Part of a small language model's weights.
Size: 9 layers, vocabulary 1024.
Architecture: no biases in attention or MLP, untied embeddings.
Training: 115M tokens, 14087 steps.
Each number is 128 + 24 x the weight over its row's rms, rounded and kept within 0 to 255. Layers, rows and columns count from 0. Numbers have three digits each. The size before them is the row's rms in percent of the matrix's.

# down: layer 3 MLP down (transposed), 576x224, rms 0.0612, rows 1-40, columns 0-111
# gate: layer 3 MLP gate, 576x224, rms 0.0613, rows 2-41, columns 0-111
# up: layer 3 MLP up, 576x224, rms 0.0613, rows 2-41, columns 0-111
down1 100:160110136152102132180112148108123137158111170129120129105115095129139162163160142144116138115084105112129108133182123113144143116135144092137095108136123149098143156113142140122130122122137113148175118082145127170156125148122140107131077170151083154128116154144143109172146119072135163124115176184113117103160084159156119135153103171137
gate2 094:116104109117123161141112125100111130131150133152108115094145094127155130131148089122121116118172169129136115156148137092110120139179070127104126125126120153153116155122169125123143139135096111135159115077076116057173134076147085166156146151111134133159129103157135107117157125130116178098091116164122104147130160116146159100152128133110
up2 097:087149157146117070085115079100148155145102164149107105122114101092124144147159136129140106114118140130152142126152148130095132148170092129089123100099108130143114130114135145062135112105125123131120141120135125156117134153146132132071104127156140146104104103133155139165146124093110116145173119137125101144096177117129110121095123141147
down2 099:128148164108138144162120159122126153127138144134140123194132122117071106103122136098163123159107112146116128143114149100149159132113133119171168100084153155146095116142088095093139152115142144161141141118166133100099141122121154103110104127139127102108146093170094151101094135176137110136146144150143109136150097175133091144170094104089
gate3 104:114145151129120132126076164104080130153119158130115119076129105141117110108144137102155166124141138179141143150098129090082142116180111150135144115109089135131140141149148147133139129145131148142114135104134130125166101124126106150159106165119141145139124124161144157132094117126158173112128085123096130135136163157102106114122089149088
up3 107:098119132174134109161159142138122112130166105118168126158135142108110136119114148153119193154149114086149142125172102113145106144101160162122138156095162123170143131119141125112123108124078092140131129108076125145158142123135139100133084164154139119107093130063166108110105127135087110136100167131105120145172131142168159141123107137161
down3 104:111123090129130109124185111125129109126115058139198065127121136133073077140136118126099131120097098144098152104108123107139121133113119161094132143116156168155109119126115099137086144154151136144112098109117154129109168106126125071106114122139125103114143133112146125127117140122134120140149134126143149113150108099110116180138138130135
gate4 098:149160152099157125132140120112144081134129105137113143130142113126125169136119166115162147129155105084150155143109136150104103095150146136111150142160152147117164135134098118148166099143123094144117169127122112103146144129119099083133110095183128114141115141124102115116162134114166120173122126133111170143105114129127123167160111125118
up4 094:068119067157133134125134150150120133105096107104129108142107110145139122134123128154120126143082146188131138143107132083123152113118117127118069153154076127123122105120148124098131125131125174131119108117112185137104081107100098180121168158125097150135149096137129118161151107103117136091122111148118128086111138117100108114135155103145
down4 099:134144120156125165130130136136105108153126140131123133136138136113127128095124157126155181169136165147116145153092128144113170096122124114089104154139083146137134161148126141149150146137159156177143116094136131093118152162134100103138133116113159121166171099136138118116121117158149178156147125158129115114080092148070123093152110099145
gate5 093:138145141107101089167134132080129107168125117082129105120150141123147123111149151073100117159145074122136116103103165132129096085133131105155107145105149149112157118173131148172123152156137150132159089099117104145082149141089110151158133107157144170124133155110113111114097125155119110148170135112078139116108132172111149166122125161154
up5 096:109141153172128136160168142067110135141143109154098138099142166138138102131170125116113154154139134151131133145105157118152122137117146134142112143138141126116131082140106128116127126151111155125164095104136108157122167149125083110113124112100148154108111149151082132117163155154107106104146093168129112151141174139158110127136105098120
down5 096:091141144127132140111104149110094136112176158138191100134112122121132097090108114118156108069105140101157150138119180089149110140100095108095143149121094134071105099167121128135064156112135144154130120139122130088155129078142079142100145096122107119153127156108115125110128077076143104153107083123137145172127129109159145160135119103128
gate6 098:147154145100135151082152136152120120176100140141153123109109131130134161145130106082142077124160166109159159090139139140105102142181096086164124142178123129098140074110147108142181120132123151102133143146127103154154160143168139114099169125159152126142104110145127109131151177132166102104132098139101136137133153122152122107128083128131
up6 099:118114166140095149126125143113152109100157114122127153133103132119143149152134178127111091144069125100163134160133081123146120160142116151109171104102112135124112164102114120110112109136142148087118127119091115139131156101139158088153126120092113166136139185093116107088145142092162130131105156162138167176106185128112160153147130114136
down6 098:130130157163128134167103121107124070102121126142128151150159144106142118135108104132116188116155145150111096181129127075130102101131105149166112117169148167114112147128137149148134112101082082168120119139150173134103137138116102136134141136167087165134118172106139132137132108148125122113096124153111137109115153137126141108135138130153
gate7 093:092145153091105114124134150146093129118116156071095083114144091133110123133124123106120166175133117148129151119139118126155110132106118123144084119176138139169133134111139135131140129095112140145131145119131160135118082113105082129140117095140135131151149168107124113132103153125113131070164172136108103149156110118115105141149140128102
up7 100:142167156137137147114114149080090158126155155137119115129101101143122098137113090132158087091143154171169146155131119177145115129149103128118124168137144146137146098125112167136161139136053143150141091126145130139148177110138112145078144128179150174121101123095096147154134073159113143142115084103171121136142126122153113124146144126108
down7 098:137126111119154147091086132137123105189075115125120100080136149133130107146119119083139098136154133089118125119174148127131207105151159115174156111144138099103155152126140145154114113100104082104112138123099109143146131098144174101079157149136114119104115110112122120108100132115175132109152127116137107179111137125092074114102120127143
gate8 101:097165175099095158127093111148100154123114160139093103152127185127119113153110104125125174158138121122157105106095111120109124144147154110101133136103119096144133127143164135167105147136106159137120105118097121099162136151116119122104108113085088120156121122100103129107116122111135150150137089104130139106140151086115113183072135110098
up8 102:092136108188115094131128161107129150155154169103105087130173127092108111141095117143102119142070112087135090143163121097110144103121126115078142155113145141166130131091090129129142147142149122097132155103138152139174103176131126143080117131120122132135129120121140154158120130146119080140114149111154152112092168170108123167160145149121
down8 099:157142137109111179108128105130101138119105161125100126149148116118144136141114141087164100132139139162112150125137157142119128135130107157128139090126100102098131175116171114137167144138134134087128092155149126118110103142141153115148112152100134141152102161125112159114149097117100106128115100153126160169103115084129149178134144101159
gate9 098:069136136136135123139160118110137119101121152131116112155140122133165104170148149087120131138099127192135119153116127161112115132144149105106159104136149166124146146144148160097155132152101149153110091164118185161118148065129113090115100116141080088138136130137126129127139137150152125105106093159119121090121151100086118162098108118143
up9 104:097124131163145146120105105140119160157149124095111118178156114165138107091098096133153196130091128137120171100133115096133126130106136141103105150116155127110143143150136163120102103143162137088152160149110115133130151120180114146124100126120079152161162087127121094163159123149088139111135126117118109117136139135161159141142117115149
down9 103:111085098149115112184140127108155128113123138058127116067132185123126096147089150119144136129134095120144157170151092136149100109100142113142161099166136174120117133116081112139101174111094091145146120095116125145133157114103103109087112079134144129135145138125117150137104149143135150154094108162119094174120129104139157142108143169103
gate10 108:171122163107122126130169145131118098126155150124121156096104127103131171149116141114109162145100126122112136155084116101138082126175148139165151140123128116192115147118140128109160140122101128126147148124127102119144114121112110104127107100129130113113080103135120096129153154161169121149132127168116146133080167154138161122129169134114
up10 105:094128146123077146110130115151147103161083072159137164147111131157089127089126127148152107112169109158118093104175175132109118147108105125117081153142123153138146114173117099115155145107111106149128141139098115120116153130161125110109134148157159148168162138124157125114119141117108090123169122126110126140128153115108143136134153147142
down10 103:122113131123126150099126087125137106176076124134155108124121125142111150140151139126131177125122108140093144072159123139118136126109119134148117132130137132145150119140130184113165098114126152148136101132114129127082115149124141121148131133115191133141161100137146125160106184081103164094113121170088164141143105123111136116136146175125
gate11 103:085125149140147126078181107107161117088167141115091099136094115161123168083089103116132138111164127133109131097126108123127086166170132176132147105115133152135139122079140097179127112154140102121113172137110121143129082115117145116121126116150135116116112106124116087131136138142094117151137142106147122131150143122134167125122135095124
up11 103:085140146145094100120110125116120158089124188127155107137157140120134125167154103138142166180121165094134139133107134124095130175127145110159135144131140158118146107148072129169110138137131098160114123089098167112123101117128132138113107131139157107114114117161130144159132129143140152134144084134136115146145112134122104118140174085139
down11 105:127128113076153077125155115125090173152154111174115078116159128090136127103095087149159145128134154176115163151093163079154104147144200150134113151146105158145154140132112128125123107157115195162166139154106096153091115100132135144121097083141116154104137162126110129100101137109145128156172110139149098121146130118122120105101147146127
gate12 099:121111136095107140154120113147148099110123139133092096092122138137135103104152104153090155106104082163101181163109125143152102120131113156157115144137141105153085147145151115118136113102139131133134124125116158160105082148140148095130072138151127159134163092107142097124159125133148144109088114157092170109162135109165125155129139130164
up12 098:139151126158133106091128134133105096140107141118137107114114136130073137094106128149119160119160109099083120126108139136119113121167119087114115152110095130117100144143131090137174100144175108156115115166090125121093132132105100098128162138131127128157115130143137142136198164096142139097133119166135121137140171133157146157095132118159
down12 099:121154124114131132105111103147104175149161097087134107143088185085099135161116134085122178147155147122110149141118129149152143151101108112115119101138108065124131122145154155100129108174141106160096137171136170118124166121144121141153148131167133119110151128153085107128086128103137141130142155080130124129117105133147137163109124114094
gate13 095:111154105091132160111126167119146100144150087140084140115105152094111096117113178113142125152114111142121171145116134101104080119123134129127159149113156112096163150167087103150158136139118128101118103142125137116131123169158117157132117146175140103186111111116111088112128123152098125116084130158096134135109179126148097131111124144125
up13 090:114146098122173133114143122150101142120089124159134126108109088113127121143118130124109104110171175088121146140118108109148113143140076096130127131111117197143126119069166175095144117144135164145129135131123126126129105177121158137074144133126154111112132113136149135099143129140125141140137105130133158167127111155094143103118094156144
down13 091:106135106113117141132172126068159144135107129155124155147153111086079114110094164147157129111134121175175131139128101120125129150142103109095152158155107141097134093155137134107136125111132141150156102137137160146097146122147116145108128112120128139128099120124143097108066131127144119191144111113129123119102102153093155091111154120122
gate14 103:104114116130117101146134130127094087179132146118135119110116132115174120154144112143119143108106164163118149121131100112136172113132108126136133159146102150166143102116148125106124087095144114134122170085108148103130127167116117097114087170141120125126109071162098148106152170121128174125088140141162108134111126094157156131166104123131
up14 100:110084085125119111106114176139118108136121143116184122108127152157131121148114121073163150098130158135110118166104142113115166109089140115153098128124147127195141103144085134141112120109121096130164134103158115128157115139105107101123110148140144083123133129150148128143131158131132131127129175116089113161143146123090111147184117090147
down14 102:108134147143156112093132122157106171121102125121132120140129110135111155098168096141101135123122145131091132131130125153124080145156178059119174135146119123114082115117153114132121085136119162112135147150138132170126130171109146124128091151083132115097146160164166127153148143110116093121115154129138137120117136105140098078154122144159
gate15 097:143115127132137107111112137130144109105092145107113151122126104122103150092137092136171123127124118101144145130147117107094100152168123081118117145152142120161113124195142077108084118085143145149125147083092108139109110159121137104123143123161152137125123101133090151171112157099111119163156126092125099170153116156117105121120149144102
up15 100:134106125139152134117142117124142130114135145162151125122085137147117102155120118183113164121066118154101108127083120156128125102124149151127183150124145136112127097149144104086187161158116076130140111157135103141078112110147137158105101116115144096114144093123136139125133131116117133130135143146137145086102132118091058137141112165110
down15 102:164137119167118121132135157118140108092136130142142120122119128112116098129129141152142158151149105105097098118119129088122123145136083175139105128175104114152132158081099103151129142104127169144123066119104123153139159105137132125166083112109089139104138111148140106159130113168105133109142116158063166118118109130091126127145087127136
gate16 098:099155133127111107143150126113134113144124165184104146085130133151134189113134128125103142128099113116115123142095136133149120087132115180115112160116136145158122095110081139135113119115129107088125112125123114127181081124135132146150120142161113151088128093127146100113125073181131115134087142133144078168119152142082113127125161104147
up16 100:111119125142161119168129090128111114134142138131122083136132120048122090130088105160099119163150130099137129089137141100097151155137163115175138153125112096112135162151119146164135125154161164157135137161118170088131149108118115140132134107135153105144099145156136133086135114110162138123173153143129140120139103124135151120136154110107
down16 096:139114090144091159148123099128114126150116114146139066118099137123110139104130129088132134128121155143137119076116090134103126113131143105147127110157137079132181102147151126120161165089144096145111150082110120095155130096139167148119097120115180166118121102158099110119158142166101104102069106138146142111160127120104112107131145132098
gate17 104:139119095109116089153143105157128061083145112104132124092119157136118143100095114164086132156150127107133134149142124132082136136141133121155149135149151145113158169146149124132114098131144121190054106134114134121146125073131134144152106149148137133177160107129151097153108130124133147147091156160120113141131148109177116180133154106164
up17 102:094146153113119174112119115123170143122091118159118124140142133107139138164126137117152119148112153145155127097105122167172136144140086148125156145125146136118139098147095166123115107080121113128151090121095116139143142089124137125064151110138138125107149133114137163149122128114141149114132120134135143118136089109132127141168116123084
down17 104:097108109122169161146087176129154155098103122118129118161170101160164152119095151112133150138106143104162151107128158210148107134109112126119143139093115124115122148111164123132099162095124151160127150145143146115125145110102147141102152139159133191127109104125090138141142141088153140134105172096104063110137158134094131159132159128120
gate18 096:171097160102139130074182145107147146136148103138073153101147100147089095088169145100128129168185134098118150141127067102114083125153140090146155147127140138130110089129115140085094141167120141127128139114067107102157101168143159137133152142143142145108148133119123103105114089135106126132128112139105134137132173124155150113138145146144
up18 100:108148130123143136134139101150104113092095087101104116139093144156137116162099153128158131154095124147109095129129093102131105156143145122176158148093150139076074151128119138090138133096153177155107106100104145153104096103087176170167120151110113126113125142089102136122109123100163141134099141158112160109108155094128092123143143134129
down18 099:117113133140154086158137167127141132125116101134105178155126120118143148115145153095137155122144128147149157087141123141172088121143147107118157138133149120132145190163099131147121178097121146115148101105109095113123181081146107149123141093145123122127114087147156134130108121119092132125141093107140083120092128086166149166104152100151
gate19 101:115104147133109145128118123168109103084120138112144140137113149144096174125127130116108126095136102140079145114121086113143108101132129141163147086146136138155146112148150131106137088128108134127116122120097114153117111126103134112155098113129141129107146126137113109128111120078105137100078092199130122143117119161103114118115161142177
up19 100:167123160125165103133164176141103153139090145136124094082142137101066139127167170133152148162192139088179127159123143113118110098103097132091105153108122127168136143152148116132127148152121110129112127134100134124158107159121088119106141144110168150146107123142163113131132156167099110127128138114098176133118127103093106128148099101142
down19 103:168146159126131130129127169124106104136120118131082133107121124107127155117113107105131142145110163148140145133141103120098090119107164142087117136138131133144169136135112139159108090127146128079083107133115126149136105150114141138159178122127126206152116151103140143106114134104143151152151124173095150151126117136111113145138082128161
gate20 102:064111137156097152139166091090132143135165156156151164121079104160121149116138122097126103148120166154113158142166110129117127127123150130105132138121116100132130153129152130131155124087115167184112163140122146162085175110137082127143128125132086138146076117100160112123117076108169121104111135120174129091101143119152086097096143141142
up20 100:114128133158104152118130138141096109113077119092089127096144152112161115145150120119126124130092116144139160110130122137119152144098063130099156163132146129131099121136134197135097125128089097102105141116130095139147108113103142156103151156110145112117136144118148127135157155150076113160140159140142116171143153113144171147120103120166
down20 099:149132137121115116107110133151148119149109133131114111085123120112123102132122145105131117108147107095092113176111075095107083123144105111132135102067162128108166158138117152164110156141138166135106133173130098127150124099163125133115125074134100170135127157078131132118122113106125130126105131184137161131087103120115094117161063081122
gate21 099:092115089115187158129104131169141111113077093124158169079134133133164145138164135135111133110111118106105182139132165099148139112127105161116110120132118092100159139154120089080122147122143142130095146107122175073170092132127175179174101137142111122158108126140112136113109105116111100154132102086156128121121147112097057135163130166140
up21 101:104092144137144106148107122102144131104118119129176123129119154125126126153128118131132135141151156119117138139118117107075129123113105085098119166119134152109142141127096101122134108095153130119125125140163134123099110115132116170177066129137131112120133136098107161108087071159151161104150129168133138165137154148143131104136085135101
down21 101:113177121101127129131122094095107149175136129123136091106148133129123140142112123135087132121134135108129092152102166155090123120101134091139113141160141166114142140096148147173125112091139150117133104124140120138120103131132122146147147188054099105067097147119090118151151129136130182149117135137129102124126145122102166132131114119108
gate22 100:119163165117102132154160123160127086114136145148154128133090181159154106119120135165107164115119128121173158153142100139142104119127130096071133138163142111119151123142167132140164119153116153138107149127110117164100142081120099091103119096139153126140134133151157116144128151162108129130109126096134123154168108116149127160146145138108
up22 101:129110113116111151115155066173146143153117106174134168144117114134120141160098157115107156087105123137097120139090119094125119163151153099116156099135127120126116159159102088114114097141135123141141117109063146101114153075132159140152115139091090106157119115126139117125157116127162148138117120116134155131106102121084077147114113131146
down22 102:162110145131134137111173154129122103156131078152129151171138166116162174118131123132106143130066118144126099088127148107129125164132142143134082116090113150150161106087094106122130109148108128176142140145103139140123104166137138136111106097161158119128130140154116128132136131157125175137118117129098143119151159142104159145112113120150
gate23 095:137121129160110162105102107140082100143133137117123101096153094073145086105085169118151114154104085084112128120119092151124153129138130123119171144115119161123105160120122142133130123169172116116123168123140121087167164137102106098134154163147151137129096133164139124113135143109114150081138123081168140142138141128096135126140093184134
up23 095:170142143110181162114117137140123135155122115122153123175199146132113104125127147140117128091138154152152143115137145107088144129125119124162165108179144099114158128177147117131151087100099132155139138131122155135085145133129135129125139121126149128119155132082168114138097152144147114144144089097120129100115156079127076147121151079150
down23 096:134104123108141093134140151133156104111108129118135100077120116088118128117137120114105054101130096122135119121151135167177100134150087065074124120108176128122155123120120093136122114148155144156156117102158127112138138107128113118151121157111108137109119089139121111125097080116146100099137113130120136092121164138127106100113127106119
gate24 109:161142146134146121127142143111104111183117121101138120126128118123152119129140137086135110113095159150164175173121102183146112127141139154107145101118114114130132113118159121102199082151097168096115181112129136123113109109121122134121140099162092125119110085145148132093138116137078121108154126154151175135084106118118061162133105127120
up24 107:145151164139118124102136154142110117169131106176104140112174141113080119118114151092150124145189201158144098117109111124106091106119096132128133135150116103111144121090118129117158143116161116129109177105100123090146154161189076127116151089147148104146116094092156141127128138146131134092138149095129155110107103099157118167086120096115
down24 107:111115122201105166126151109133144137111148147102146156121166113167133087133137121085073115104143130114105085115121131151116095104085105167118151154157099077140166120146147124129075157106138138126112135122106116130083155180101158152097159145153144128122122132091152098145161158123135149118150153136120085139104121141089162112128139117129
gate25 097:132123113122131169139107127166127107139120095131129134161143129168086159103148142127133153146139123113140144158124140089127097128112109089122134144122125133145149136110105151153142097131147147157179139143158127137140141138098064167138138114158121116151095143106111144129098163088100130156111101137128162152150084128158130122110118111157
up25 094:126142133127130166150148121113079124101102171150112153157134121136108139142124159131130098156121148145115142110119125132141114091112154146108112112109114114070108091128118152097113110134158160166098119108140106102083158137099114145120147169191123103148130165144140142150119102099103134171121107112108122145134120117145059144182130146102
down25 097:108119151132121130116123146110131150115122123139073123119158117102152106106129145124087124143111173155104125113117139125146103107151138145168109106101118159086129135163115106111108125124118143143106168147133127107131106123151118113158119137083108116130144128089104147125128118126149107099112117092129111168129122122136120160109107181099
gate26 101:112120114180145158149144122148100152153113112129113150150141122148107127096091115162145133095077167138178184114114117153107148110097129152129134143150148150142133110143111109093141111144096168084153123096134144105101145096149141129131085150161087145142156130130173136103087152158164121090105099143123106072126089120135132167097152137103
up26 100:078175158128103098110129176137130159174134124123106115183150121085115150166144136134109125131107125119153104120133149155103085142121133106132131174124125119102131119113145141144117162131144096146113112130115143126105132097141095141134137136129168143145106092132105153152126153088078082121131143115143161093125139094156139127106123119166
down26 100:136171122117120142160177158167137147145164133141115140118093126119129115121157114148154105144095095136110143092099165170092106141124175094113126150116132109094137113110125104105110104154100128134135116102118146101132147089146106138123169116122182132081095112144111153102148100116142098159158135159109080147112100128120087118127132138095
gate27 100:143120142154131112173106104113123097126156118154107136121140127096078105108167097109145151115103148130132127111089154092131151105130142108160133118127145125108151115111091145138100128150163160115096166115113103149176088109092140138105137150112149105123180135160145106098128167129102140140128100104121136135128092129110085126168156165123
up27 098:127150116157116138150133118119103071096098141115108147188085097165114114139145134138129101181131134135126131110151143149091107128169138097157068084125120134157107105127116161109115147124146112171130089150104118137143111124123120128132192103124114138136129124138149096114118107134108188142165107107167151131111145101124085148099098107166
down27 100:109140124149119134136148110134099155129088113137146142129115146114174134102150085150159108140168137157121114121148203099144162095161189145120109106105092155121157133163120122119097146138103155120123141122109166165128140111153091120165130133111118123151185129145139118126151129138147146106141127139078123123118097141166136098112110159111
gate28 097:099140117124096132129125085173130096146179108099142147074131113137125118133141134135098153111131155154144096119078109122132130180158143181108114136122160120142096163148152123125114143133114149129098140110130128146119126108153136122135104161134109189113104148151145148089124124147057153134114108138126124123161133148100132120121093132098
up28 098:135120091137122135096112141147135139120119111115159112134110088116143094106089161099108101150150092189138131135110104112114159118126110073140138156196125153136148089145112121171138159112129114123129156163148163202130156181102104144142137118214150110146121109138131138124128163101152154126129101078113158098124127152117088129146127135122
down28 097:139140095144090122082112097103127093116117156134140110122104068122119134132142140095128150097059110098151103142105145132158150142096139148129124123076098089138117187139093149141103162125094127084133108125092148130143112131124156136118159131128128116115138136161125121134130093103099132130103120084135156130124109177127139076174102147093
gate29 104:170129128110176148150130101145163100104158127121080109110108132169109125096139107171120153133165144115116167124091136131155163142144137129141118100134126118168147130156153165144099176121129136111144108146090131140116095100081144133123152111122114127177140113095128139140154102111110121099117140136144099117106111110105136153175151064115
up29 098:146151137160134122153151108106112147116075168150168112111093118089154152134146127106157186117110088113144143118158135122131140101128138119139115166112148122135103148152180128125141088073124067122105151092195135092132147113130139118130082129156130152110149151136154121134125096107127096133135093141167145059134133147169177123151149143128
down29 100:142117126122129156175129100120095122163143143135101123115121115117101126142107119090159096124141125113101144146130111136112150134159142121112102118108182161118100086096128113109132090137181097152113153118092118149113095128119126132129120162146086150110112110131120094080119128109148131120102103120118117078114166109081134116161132079139
gate30 101:112140125108157124101138124140161097138105149107109094108090143113117132154108154168132128111131133108146143113144166082130165167132142107107121171139136130128126114176131127150171083115150111125152094126175119120133101086122133137160148140159143098112134175130108144141141112148167118170134122128099127137145111173118106109162119165111
up30 101:138131131141135160103103125173127145136141125164090119112085173109113122124144156109141109151129138115134145112112097122107113136138143083118101111103131127061105123141104150126106109141092130103092119133100137178173132131113122127159151136138156123122123174112145142085167092069117105091102130131106118133150164127144112121137129098152
down30 100:108154127097145117173098136154120081128147095120093139118110113144153136168167136107116144177104127146112117135113155167126153151165125154130136164091093111108124135135130121135124139130088101128145175103117104100120145173152139140097150112133103138113111137127152146158083101149139145125119130175130158112101087128150110144145108146136
gate31 103:103118135131187135113134118119142112146105105196115124151143143114111152089109133160125143144102094149136152139127109125113154108129116098116098171097140133145133084117188134109127101127145092148125161130145142116137164113091127107097114158138120150133145140178118118149102119121095105129135111135113127121112145171152089153156154094125
up31 099:118137146108124141122120115175120089151092117113110147113097131144103119127150125143099158112123149107120123115117101155115110119097142166124094126163109153136110134134138125095175163175150131135130089136097111114115109089124131131158160135094183147139130134127123105084152113159135134124139129157131127169095137089104160156107135166178
down31 100:104128111164163135128098087161144117140150097091145148156083103103140114132147140096105189120137135091151107101102107140145161108162138142144145134165120138138099100122151110111153116124125171162131102150095125145134069148112155121140131119152103139103091110187130092129123089140113104097113150159151137081101147098092108163139156170151
gate32 103:136121172115116160113153116115107137174132124146112127105173120161114113093144120160082136137151072136081109122146141101099107097125163138143116129169095169123111143131142108151108127120130137147116143157110151093119126185123091134147146124095108125140082110135171115154074125119165137145118130127089139161105121102134128121122131171178
up32 100:113118094110135119155130129086114144113093116147109111115147102117095096093123095154125121104134124076130122115159086090149141137116125123116076078140120093133119141113128129168156157112122163149105128118158135091074174165102153154146104102128130120147130124131138129138126127131122148161114154148146149116139061124120142111133153099188
down32 099:119121092186084135126120097155122137131152085125122145134143160114138134113151113139130110119116092140114154140148140143143120087095105178069154124091107105103131142157126111139138091152119117108124103111162138163103098110128127137147145125123124131111148078144145103148095124149086096111138156163124122144119141086188130134121100117133
gate33 098:141140096120170134112147142196137087142111106127117127108159138086139124108170157102115152139114105130109096140097136120158129106134118152125100135143119179121094161158137132092116098084129108101139062103128150102107117147144138195129142128159147125150131113135155133142095141129183111125117143143139107137144121127111096147146107093129
up33 104:124157100189131128086144141095143125121079120130113111151120167113100153156151103172123166129098131142131159097114114127169119091159086093151098154130169157071088154118135134121154136095156156144106131137145097162095122134156118148114181145133104122133122108132157150116145147115130148150170135142102122159137121103131153159129120090114
down33 103:133152149080108087108057098105139114112175122117127110118156124092137145119122146165123096140174146130147102133104110127075145125100146103102131126144089141147095126132093115102119146119152145105115119141145155143117147085140143174118115113104158118100134101125094138123126138084173102127176088123128111147121120114140116123084095139121
gate34 099:133184137165129162116140175150122105133114146125132152141134134110108155139119155103155150093123148146111165137147138144141107128109141136126182158096114131126169112133165101100119097099113099174124164133097134142091107155129111139132117165147135151119136137156118115144168124068113114121124164138098098137106109089115141112146156171157
up34 100:159137102103164118116181150113082167115104163156167136155143142122111139157161155095067095131125144144150163145125138142143129133145107161126102123152149112133172084150116109153139108126119111097140117158101118129106136182148112140132149137142145126182144118141166150125176092141130117127114168107140123149142102138098068139106139121121
down34 100:131075141115139139154116124140128101069136128137130110082122131099115139118102124118108138131150103137125115151157133063078114122137132094130108127178134150089083094143152145121113153166143091108128118129117112143144116138089151123130093104125121071109125101113131124120160125102139164124150109092176121157122109147175120132134124154120
gate35 100:101139129129106097123090166124104128111116139137132137090150165108141133151122169117069100120152124130158135113106125111149127119143092132148142132140127143131155077135122147126102109117137122089141089143098170095124101156089120098162132180147087148099141109128122121152059126139169139147130137172132161110092166115134141137083107144142
up35 097:108124139107116123156125114152150116167098150138132135135119162077132119154114134155129150132121140114122111090100118107094139149128143133132087127103099143149124152148125115112175111150160123123133163147145155104104101116131172077091179119152103157092116073143116149157173154105143100117147149147165104153144152148121158173146094114105
down35 099:135132113142099186116172108130089136111185097145176122097144126110128142113110117127142107112139166145149140119190129128138121083174113135120133109172149121150125104111151124106154113134126131109140104120106116141139151095132112120091148128131123117121112083131173116182170140161142100114101131108133159117125133094149151140104156137127
gate36 100:103149151123151149102148181141163103126183138087116095155168136125142164139150107140149116099133131132123133105140075100128158081125136126116148100132105094124105140111167098101155128145106138167155145060112098116146114130115116112128125146114151136159129127114098127136116116126125080138158152130157107143132154074136167138127134126163
up36 099:171167120124178128121111139125141151102108131087151138141077130125170180095122166125139140105175124132106167077131116120100108143130170148079109097123108118137178114111124138119155122083156121131144088087112127144146159097091110109153137110097121102146097095086134092110146138128094135106154114089099116080096141104146111136136149123176
down36 097:148133091108127130159126138121145082179141129131130201129145124136127086145099148106147145145091122113115124157098112109119124173092181118167148128093140107136148110169105106141072111155129162157152155173118149118112148144160127121073143105108103126141121174127132143100097156134124150112103115134135116121130137142148149091107120131154
gate37 098:149140150110130115180136106118164134121111160076124146100122125160114141135181078114093125140167118109117194144155100129157101123107111114160159134118120176133139102190175146122157137153179117130084143092134146085129094106114110123158116194129109175142117128151144138099137132136100174135130130151130123099102094094096093135143116167128
up37 100:142124176113112129158115119136144128139120145100119107108100139132149128156122141091103122151126120134113147125086126165109138137157165168114081144116141178117137105160125116142098122133095086136172142103104130141129123165106127159111068119175140142130169129105165117149124106101120145125045121130167125108138074127168111157138138183133
down37 101:100129145122169109154143146122208118194170111091129148113130149087136112157099133155139140170165140141107105136130121149111137128096081143140105135104133107155123128082103147124130128149149150125107130140138163112135132108114095128132176130169147176098123108119115102127125146154157165150071102101152153183126132166127110153111169141127
gate38 107:137120102142137099095137112116121070114137119142105125092121126167071196135153164122130137090148122113111126142124156149146121081126129136187123108123127112149162153129142141089131153130146107178126145113089121136143109158163122135143103138142180120153110088151125116113141137145106092126165109144088159113114088128098092153111159139116
up38 104:144096126090117123091111116149116140147149118128066071125117125113140146100150127132100094091125164151109125117134128145125106127102136103139086139163118118108150152097108133177142131109128140151128185128143150097157091115122111126134153095117128128139115121118151135145110106134108113134192155120065097120123133078137139145149090155146
down38 105:157163118117112119100131151153134111116118151172128137147095157141159124115141148128110110165114122128159130145136142118140115106122095080106110105115154085086129097090136120145128103163103131130130140140141206088172131135118124186126116173170110131119093150123150141157123168118166121161082091126137107090131121111115166128162145117168
gate39 094:130124102124139103145186144117144136106161145085127115138113154136141116143125139120055133146095110082159126143153132152099124110163121143098097110109093141122176127136118119108158172117125089132085158123105136178086119108119123094143131112116115146147120103122131132160134137153136135152147129139141147092080103118073159101133133127130
up39 097:085144135133143096135154155122143141087102094120099128159102154102151122082172106133137124107109123190145101133161096120134103111128112110150072116117113139132146127141118127129107141100139131120072151104103147171147146148169113105106120119121149139154124116145141130105135119162083167117084155135124119127127173109124123097089107134125
down39 099:170093112118073112156145083128121105141116175016096144147103102084179142150129153118119119159148122099164150142128109127145096129147152145137114137129164162125108142106116156143148163139135143117165127135139125122132138107114117113116110133168168156130125109133140115124118144131150146093137159134116143126137143107138156144127144130126
gate40 099:095138139143141153153171108154114144101139119162108078113116095095132142087148134171135111107106142136127125122131136114111130127176086129164111116170145134112121103130136138147111097132114120150127127140104107164173129151159113134104126077139115110120115097109118100155096086059114126184122119139110137127086117164143143124101099094144
up40 100:140123166098125153127118124132103117144115144048111169139138133154116131145121170155141124145160127122110094122126093146112141164122114147111091146124110150124153183147170125131133108135097156148133161143120169156125081142140169134090118150122108122135157137115149135139113124125135142151155091118129079173099100120086098138116109137114
down40 099:104129104164103133141119144136102145132077165141157121062140118112129209129113114123122120165126141116124105158124142143112121127131134143112128160163103144089116137144145122144125140146104101108128161127148115114097149121113149073114116152149140144083138128142070121155149130113078138139097098142139146088137164094161152136117155109129
gate41 102:093160110120133090156099115117139164131098123122104109138139157081120132142157095142148122101101135140069164138112145088156145106086168089170111116096148122132125139114148113146137146103118130130085071149153134115127139182106135116167100146101136148097060113092123116137108162151105128109155119120124168133155083120139125148102109069122
up41 102:082113140155117129131090103143136142091130152145109136146123133154132144111162108124181094142124148132141176156138125139095069133133145150134108155153122118135153121123115095115143100146086117104146149092122105126131112122110139151099137106125146154071099119121093089119114098123127119152089130149136120071134182175110131151083116120145